python train.py --d_model=160 --vocab_size=2239 --qk_norm=true --beta1=0.95 --train_tokens=243200000
Each number is 50 + 15 x the weight over its row's rms, rounded and kept within 0 to 99. Layers, rows and columns count from 0. The size before them is the row's rms in percent of the matrix's.

# layer 9 MLP down, 160x960, rms 0.0776, rows 0-67, columns 0-47
096:90 68 40 63 62 61 43 49 64 69 57 20 48 33 61 51 47 60 65 32 90 52 65 33 42 41 53 42 60 44 55 70 41 67 66 28 75 57 24 51 56 39 51 61 28 44 25 45
109:56 63 58 53 36 34 46 57 42 63 40 51 56 42 61 51 72 39 31 55 61 47 29 50 47 42 32 55 68 46 39 41 45 14 53 31 40 43 50 47 35 41 45 62 51 61 59 53
096:26 44 72 62 63 60 66 70 75 72 43 42 70 67 40 52 69 44 67 42 64 59 96 57 47 77 18 32 77 50 48 65 31 53 60 84 34 74 41 60 44 61 68 44 58 53 52 78
097:29 45 47 53 26 39 39 61 43 67 69 41 70 71 29 58 55 68 30 21 44 36 55 33 78 41 51 36 39 55 46 46 56 56 60 64 65 42 53 47 17 69 52 44 39 39 75 66
099:49 76 38 23 27 70 47 44 43 68 56 49 37 70 69 29 32 47 40 36 51 45 43 65 99 62 18 43 59 41 66 46 50 29 42 70 44 21 61 43 60 59 67 62 39 51 67 40
103:52 72 61 55 64 43 42 46 83 40 56 63 50 43 48 65 79 55 68 36 56 57 77 48 82 35 42 45 18 78 50 78 38 49 77 53 48 67 53 73 54 52 41 34 51 70 47 44
099:40 59 29 76 56 66 48 30 68 39 73 31 53 39 32 65 49 48 47 65 73 64 21 30 46 49 53 81 60 66 53 56 51 87 75 60 37 45 33 65 53 49 54 71 52 56 52 45
098:50 67 56 69 68 41 63 65 51 62 62 49 52 51 55 23 42 50 68 64 52 52 46 40 41 51 47 36 41 86 55 18 36 25 40 36 34 65 38 48 72 48 49 88 39 38 37 56
100:43 52 36 51 54 47 33 61 40 66 32 45 56 33 39 57 27 68 42 48 52 41 52 56 43 67 57 59 64 20 37 47 92 43 38 68 31 46 46 60 75 38 32 58 47 51 42 54
101:65 40 60 56 77 88 70 56 42 62 65 61 83 61 42 28 55 39 59 36 52 63 70 78 45 51 35 52 30 11 41 46 64 38 30 35 41 55 62 44 45 44 75 62 64 56 32 58
096:69 57 62 42 45 75 40 23 68 46 36 37 24 53 58 51 37 46 61 60 64 62 82 33 62 42 63 60 32 47 45 68 49 25 60 42 39 42 57 64 75 56 64 45 35 41 38 21
102:80 46 41 32 51 73 63 54 36 51 26 66 37 61 33 34 45 89 45 68 66 30 51 43 46 30 65 24 44 53 18 62 62 55 74 51 39 32 44 52 49 41 51 66 60 47 51 18
098:44 24 47 35 60 68 63 44 18 35 57 38 48 38 42 26 58 54 59 45 26 93 71 51 86 47 59 35 59 44 58 67 62 47 48 54 64 52 71 55 47 55 43 66 66 48 91 65
096:35 46 53 60 53 49 66 34 63 69 55 50 58 34 36 32 32 44 50 23 63 28 37 28 46 49 39 28 26 29 85 27 66 64 60 31 63 25 47 58 53 31 64 53 44 34 40 46
103:63 49 47 17 60 39 75 35 60 49 74 45 54 37 37 57 51 59 41 26 58 56 63 51 49 43 53 54 31 51 07 52 56 65 37 51 30 45 34 66 43 65 38 51 24 39 58 39
103:47 38 45 36 35 50 26 67 35 52 52 11 36 72 17 54 43 33 54 56 45 47 60 49 84 64 38 26 47 60 55 37 73 54 30 65 53 59 78 48 44 58 48 27 50 48 30 70
099:45 21 67 44 46 38 46 59 15 59 26 45 47 53 42 29 50 70 45 72 35 30 76 65 49 63 43 51 62 37 40 51 69 44 42 44 42 26 33 52 48 67 67 62 39 50 59 79
095:61 57 61 65 58 38 53 62 70 43 61 45 48 65 36 35 49 27 64 43 57 44 71 57 67 57 41 18 58 72 47 44 76 33 37 28 46 54 33 41 56 70 66 40 62 69 58 75
090:72 45 39 54 53 69 47 28 25 45 54 67 54 60 68 62 66 54 34 37 38 42 70 37 70 55 42 40 37 51 30 72 35 83 41 70 27 44 63 59 63 61 46 78 54 34 45 33
099:49 66 44 33 56 45 40 36 79 45 52 44 39 74 47 58 42 41 64 24 65 49 47 46 26 55 35 63 31 55 30 35 47 76 70 57 37 49 59 79 20 53 63 63 77 75 93 64
099:24 44 50 00 40 60 39 35 18 37 42 41 63 62 53 18 40 35 71 32 37 18 56 48 46 37 19 58 64 60 77 34 39 39 50 48 57 44 54 44 39 76 73 64 87 67 39 89
105:53 41 33 35 48 52 66 32 59 55 28 33 56 50 60 54 52 33 76 18 58 57 47 50 40 48 64 49 66 31 82 67 43 58 68 57 56 53 35 47 35 41 40 32 43 40 46 38
097:16 45 16 29 77 55 40 55 05 83 38 44 32 57 54 63 15 54 44 39 66 53 41 64 44 63 73 56 77 45 65 41 60 56 17 66 60 34 19 51 10 72 55 79 57 45 50 46
098:66 29 47 52 83 57 12 60 29 39 46 32 57 47 35 40 48 59 58 76 53 46 51 51 78 40 52 62 51 40 52 71 78 46 51 49 69 40 48 33 48 65 40 54 40 52 49 30
100:24 61 41 71 49 56 44 14 61 48 33 49 36 53 62 52 30 48 28 39 42 40 50 45 66 48 62 37 65 56 42 86 50 25 66 35 50 47 58 48 42 70 20 39 86 58 45 44
101:47 42 48 62 47 69 40 60 55 68 33 52 46 48 49 75 30 40 37 58 57 69 58 65 38 45 67 69 45 50 35 40 51 35 33 30 56 43 73 57 54 35 39 72 48 46 42 48
100:33 51 70 62 27 49 60 32 51 43 53 63 54 34 17 38 43 34 43 33 46 49 72 44 21 52 32 18 83 54 13 43 49 47 62 70 36 67 44 51 52 50 41 60 42 54 42 54
096:56 33 69 60 75 48 23 32 54 34 56 19 61 50 51 31 71 57 51 23 56 44 40 59 42 57 41 39 59 26 65 31 43 76 44 49 59 51 49 70 46 71 62 49 61 50 53 84
102:08 63 89 60 72 70 62 45 54 45 66 41 43 48 33 63 79 61 74 56 54 40 80 36 68 55 38 53 53 63 25 54 74 45 46 73 30 49 43 63 27 40 27 53 35 65 30 26
101:17 81 72 70 46 50 72 52 51 64 61 51 22 39 30 81 55 83 55 50 60 52 68 29 52 59 57 30 32 53 67 40 55 59 54 44 40 18 71 23 61 28 37 08 51 42 16 41
101:60 49 56 30 46 26 53 52 47 48 22 54 53 44 39 47 50 42 59 60 53 52 54 59 53 43 54 74 68 59 76 33 53 53 59 51 66 37 64 59 41 57 55 65 56 54 56 78
107:50 35 46 31 36 61 43 42 53 17 70 55 45 51 29 54 68 16 57 41 55 36 42 34 18 32 34 48 64 41 51 39 47 46 62 52 64 68 26 54 46 64 41 24 75 56 67 40
096:43 47 29 68 33 64 46 51 77 46 55 35 20 44 37 38 78 49 37 46 50 43 54 49 49 75 54 21 50 40 39 67 51 44 56 52 33 45 55 46 32 43 34 26 55 40 34 21
092:50 62 52 29 59 13 56 57 25 42 41 61 46 47 53 55 33 45 52 31 30 34 40 66 40 42 45 35 42 73 45 52 60 52 27 75 16 48 71 30 51 32 25 39 49 35 96 23
102:29 81 45 40 51 58 43 33 43 77 69 27 55 37 11 26 42 45 73 38 51 74 69 50 66 28 80 40 39 44 42 77 55 38 37 57 39 62 56 42 46 52 58 31 54 50 42 60
097:66 68 48 44 57 15 29 42 38 59 50 30 37 35 42 55 50 52 61 48 37 53 61 66 57 74 32 51 44 40 47 30 29 27 51 38 62 70 48 50 39 46 66 72 48 34 69 51
102:57 49 46 41 47 78 42 57 45 24 62 61 37 77 47 62 53 63 38 61 20 00 48 29 65 49 49 59 44 85 73 61 39 62 48 60 61 40 53 74 60 36 78 61 59 34 39 28
102:31 55 54 16 64 68 34 44 35 45 42 39 61 71 73 22 34 61 64 50 61 40 53 21 70 62 81 60 59 55 81 76 44 26 50 42 23 33 36 45 42 57 53 83 27 60 52 68
102:69 62 50 67 65 74 59 43 49 50 53 57 66 61 35 20 60 26 52 49 44 66 31 51 13 38 57 71 81 46 50 90 43 44 54 46 61 41 56 63 85 50 82 47 60 59 61 61
097:43 60 36 54 36 47 27 36 56 69 45 40 40 40 68 46 53 67 42 70 45 59 50 22 30 30 64 48 27 51 42 56 67 48 57 44 56 35 76 80 53 82 50 46 78 58 69 59
104:58 54 65 35 58 40 54 48 42 41 37 42 50 33 83 34 51 47 57 29 57 41 91 61 26 63 56 44 47 28 53 40 32 50 57 53 49 37 05 61 46 32 46 26 51 51 76 71
098:60 55 44 38 44 56 89 48 77 57 49 55 54 83 60 35 55 49 48 33 51 82 72 44 44 57 53 85 28 69 21 30 72 51 49 30 34 23 43 34 51 58 14 52 47 31 62 50
105:59 42 43 48 22 25 66 37 20 45 41 39 40 40 42 46 40 33 35 39 65 33 71 46 10 34 46 47 49 70 63 54 50 30 41 66 58 44 53 67 43 63 53 46 46 50 36 40
092:27 35 70 51 80 39 45 39 76 73 45 68 59 71 49 55 87 53 38 80 63 45 51 25 23 61 60 55 54 58 39 49 56 67 49 62 47 67 51 45 65 61 30 53 40 48 53 34
104:34 57 64 67 66 79 27 54 66 21 54 33 63 44 41 49 21 60 63 36 53 58 36 42 50 43 57 31 71 56 75 50 41 52 48 39 41 46 30 74 59 46 26 38 79 39 63 49
101:31 34 36 32 53 57 58 52 55 56 48 59 67 68 40 49 37 39 42 43 47 51 65 57 73 64 65 53 35 38 59 48 72 53 50 48 38 60 56 54 66 37 53 78 36 69 61 39
092:44 70 53 73 62 61 42 39 23 48 39 43 55 80 76 74 40 60 83 50 60 70 48 53 45 67 35 45 57 57 07 40 57 41 45 64 37 50 51 30 78 55 65 56 59 48 70 44
100:29 55 40 34 22 45 49 59 67 43 32 51 33 49 66 63 38 31 54 41 71 59 41 21 62 39 36 44 59 51 61 44 21 68 34 60 81 41 68 17 33 57 26 53 59 40 70 40
099:67 55 40 50 49 15 32 72 54 34 17 45 64 49 20 42 38 51 64 34 66 19 80 34 27 47 29 13 79 57 76 68 20 70 51 61 65 22 64 54 46 60 51 28 40 48 37 46
097:40 32 21 36 77 20 54 77 35 49 44 40 84 29 49 44 45 48 54 40 50 44 47 48 31 56 33 64 50 38 51 78 46 60 24 72 42 58 33 51 60 45 40 09 40 70 43 17
105:71 47 31 90 44 49 35 67 64 59 47 43 63 38 76 71 58 85 26 69 91 70 69 65 60 56 68 39 68 37 22 64 57 46 36 55 53 55 41 59 40 56 58 36 26 65 54 85
096:62 58 81 86 48 43 14 34 65 42 65 52 58 07 52 56 51 58 33 37 38 65 49 46 58 40 57 72 67 59 53 54 46 61 37 51 44 58 76 20 54 45 41 66 40 54 52 37
099:56 36 41 37 43 57 33 47 31 49 38 46 35 44 48 60 31 55 26 31 77 63 60 52 52 46 12 43 49 55 34 34 43 52 49 54 25 39 29 52 63 54 52 52 51 58 23 47
096:50 76 69 68 67 59 31 48 49 44 39 68 45 52 52 32 55 68 54 89 34 53 18 44 51 49 38 75 48 62 49 46 38 42 46 45 28 50 50 38 42 57 40 38 35 40 36 46
097:65 36 43 60 20 51 40 41 48 33 29 58 51 71 46 70 63 60 39 54 68 58 44 44 19 40 34 24 59 39 47 30 84 35 33 72 46 56 36 55 23 65 23 18 71 39 58 42
103:71 53 45 41 76 52 53 26 57 16 63 55 69 25 53 18 40 67 60 66 67 55 46 62 76 59 48 77 33 54 56 41 52 55 55 49 36 59 57 28 67 25 66 49 31 59 40 58
102:54 35 49 30 27 23 55 40 50 54 61 76 54 58 28 67 50 59 64 47 70 18 45 52 55 38 01 97 58 31 53 38 51 36 38 44 63 58 29 51 31 30 21 71 37 50 33 29
104:50 53 42 40 71 67 34 48 53 49 43 56 74 14 34 40 32 65 49 67 46 70 42 72 54 45 56 34 36 44 53 82 31 53 21 64 58 48 46 43 57 42 58 29 46 45 51 53
100:34 54 93 78 31 39 20 50 42 60 47 51 64 48 79 64 46 46 59 52 33 66 40 32 69 31 45 50 61 67 65 55 41 39 66 47 48 42 82 61 76 50 61 43 61 76 41 54
102:49 43 44 68 73 44 59 66 32 34 58 45 40 32 45 53 54 37 44 64 44 51 39 37 48 32 32 50 75 60 40 30 57 51 40 34 60 54 56 84 49 61 77 48 41 43 49 53
107:46 38 26 34 27 52 35 61 66 34 56 41 59 17 52 50 37 41 53 34 47 47 37 49 65 38 52 64 50 23 41 32 46 55 58 62 62 32 61 59 48 47 64 45 50 64 41 71
105:20 53 67 44 36 58 32 52 48 58 21 70 58 62 51 44 36 44 51 63 23 44 54 37 59 39 58 79 57 49 49 52 47 49 45 72 32 51 50 37 68 17 75 55 46 86 26 58
097:46 40 45 51 42 34 21 47 37 31 69 38 75 58 09 56 46 25 00 56 34 36 51 52 61 42 54 51 37 37 45 59 45 46 63 36 48 19 34 58 63 65 40 47 46 66 31 60
102:52 42 49 44 36 31 67 33 68 48 66 60 61 28 72 28 64 50 60 35 48 55 55 52 54 16 60 31 15 63 71 34 50 65 27 24 53 45 53 64 65 62 62 30 51 02 56 60
101:40 46 49 43 40 48 42 80 14 56 16 66 40 56 43 45 46 39 05 63 22 32 45 53 48 45 20 52 72 85 35 45 62 29 47 56 68 56 40 30 07 46 71 46 76 43 55 77
101:35 27 58 82 62 36 58 38 45 44 45 26 46 48 73 35 47 59 24 65 52 56 60 52 76 57 52 69 36 60 39 67 58 36 53 46 19 61 79 54 69 37 70 50 40 51 60 84
096:46 58 22 25 41 82 65 39 61 38 25 29 36 50 45 21 41 44 56 36 31 66 40 75 16 67 65 47 72 71 32 61 54 56 44 70 51 47 26 37 37 48 47 51 46 53 52 69
099:78 56 31 49 55 57 59 63 39 61 37 60 56 36 45 24 56 37 23 60 44 83 17 51 68 49 49 24 32 29 51 52 68 54 43 77 29 44 69 78 51 44 74 48 46 45 37 22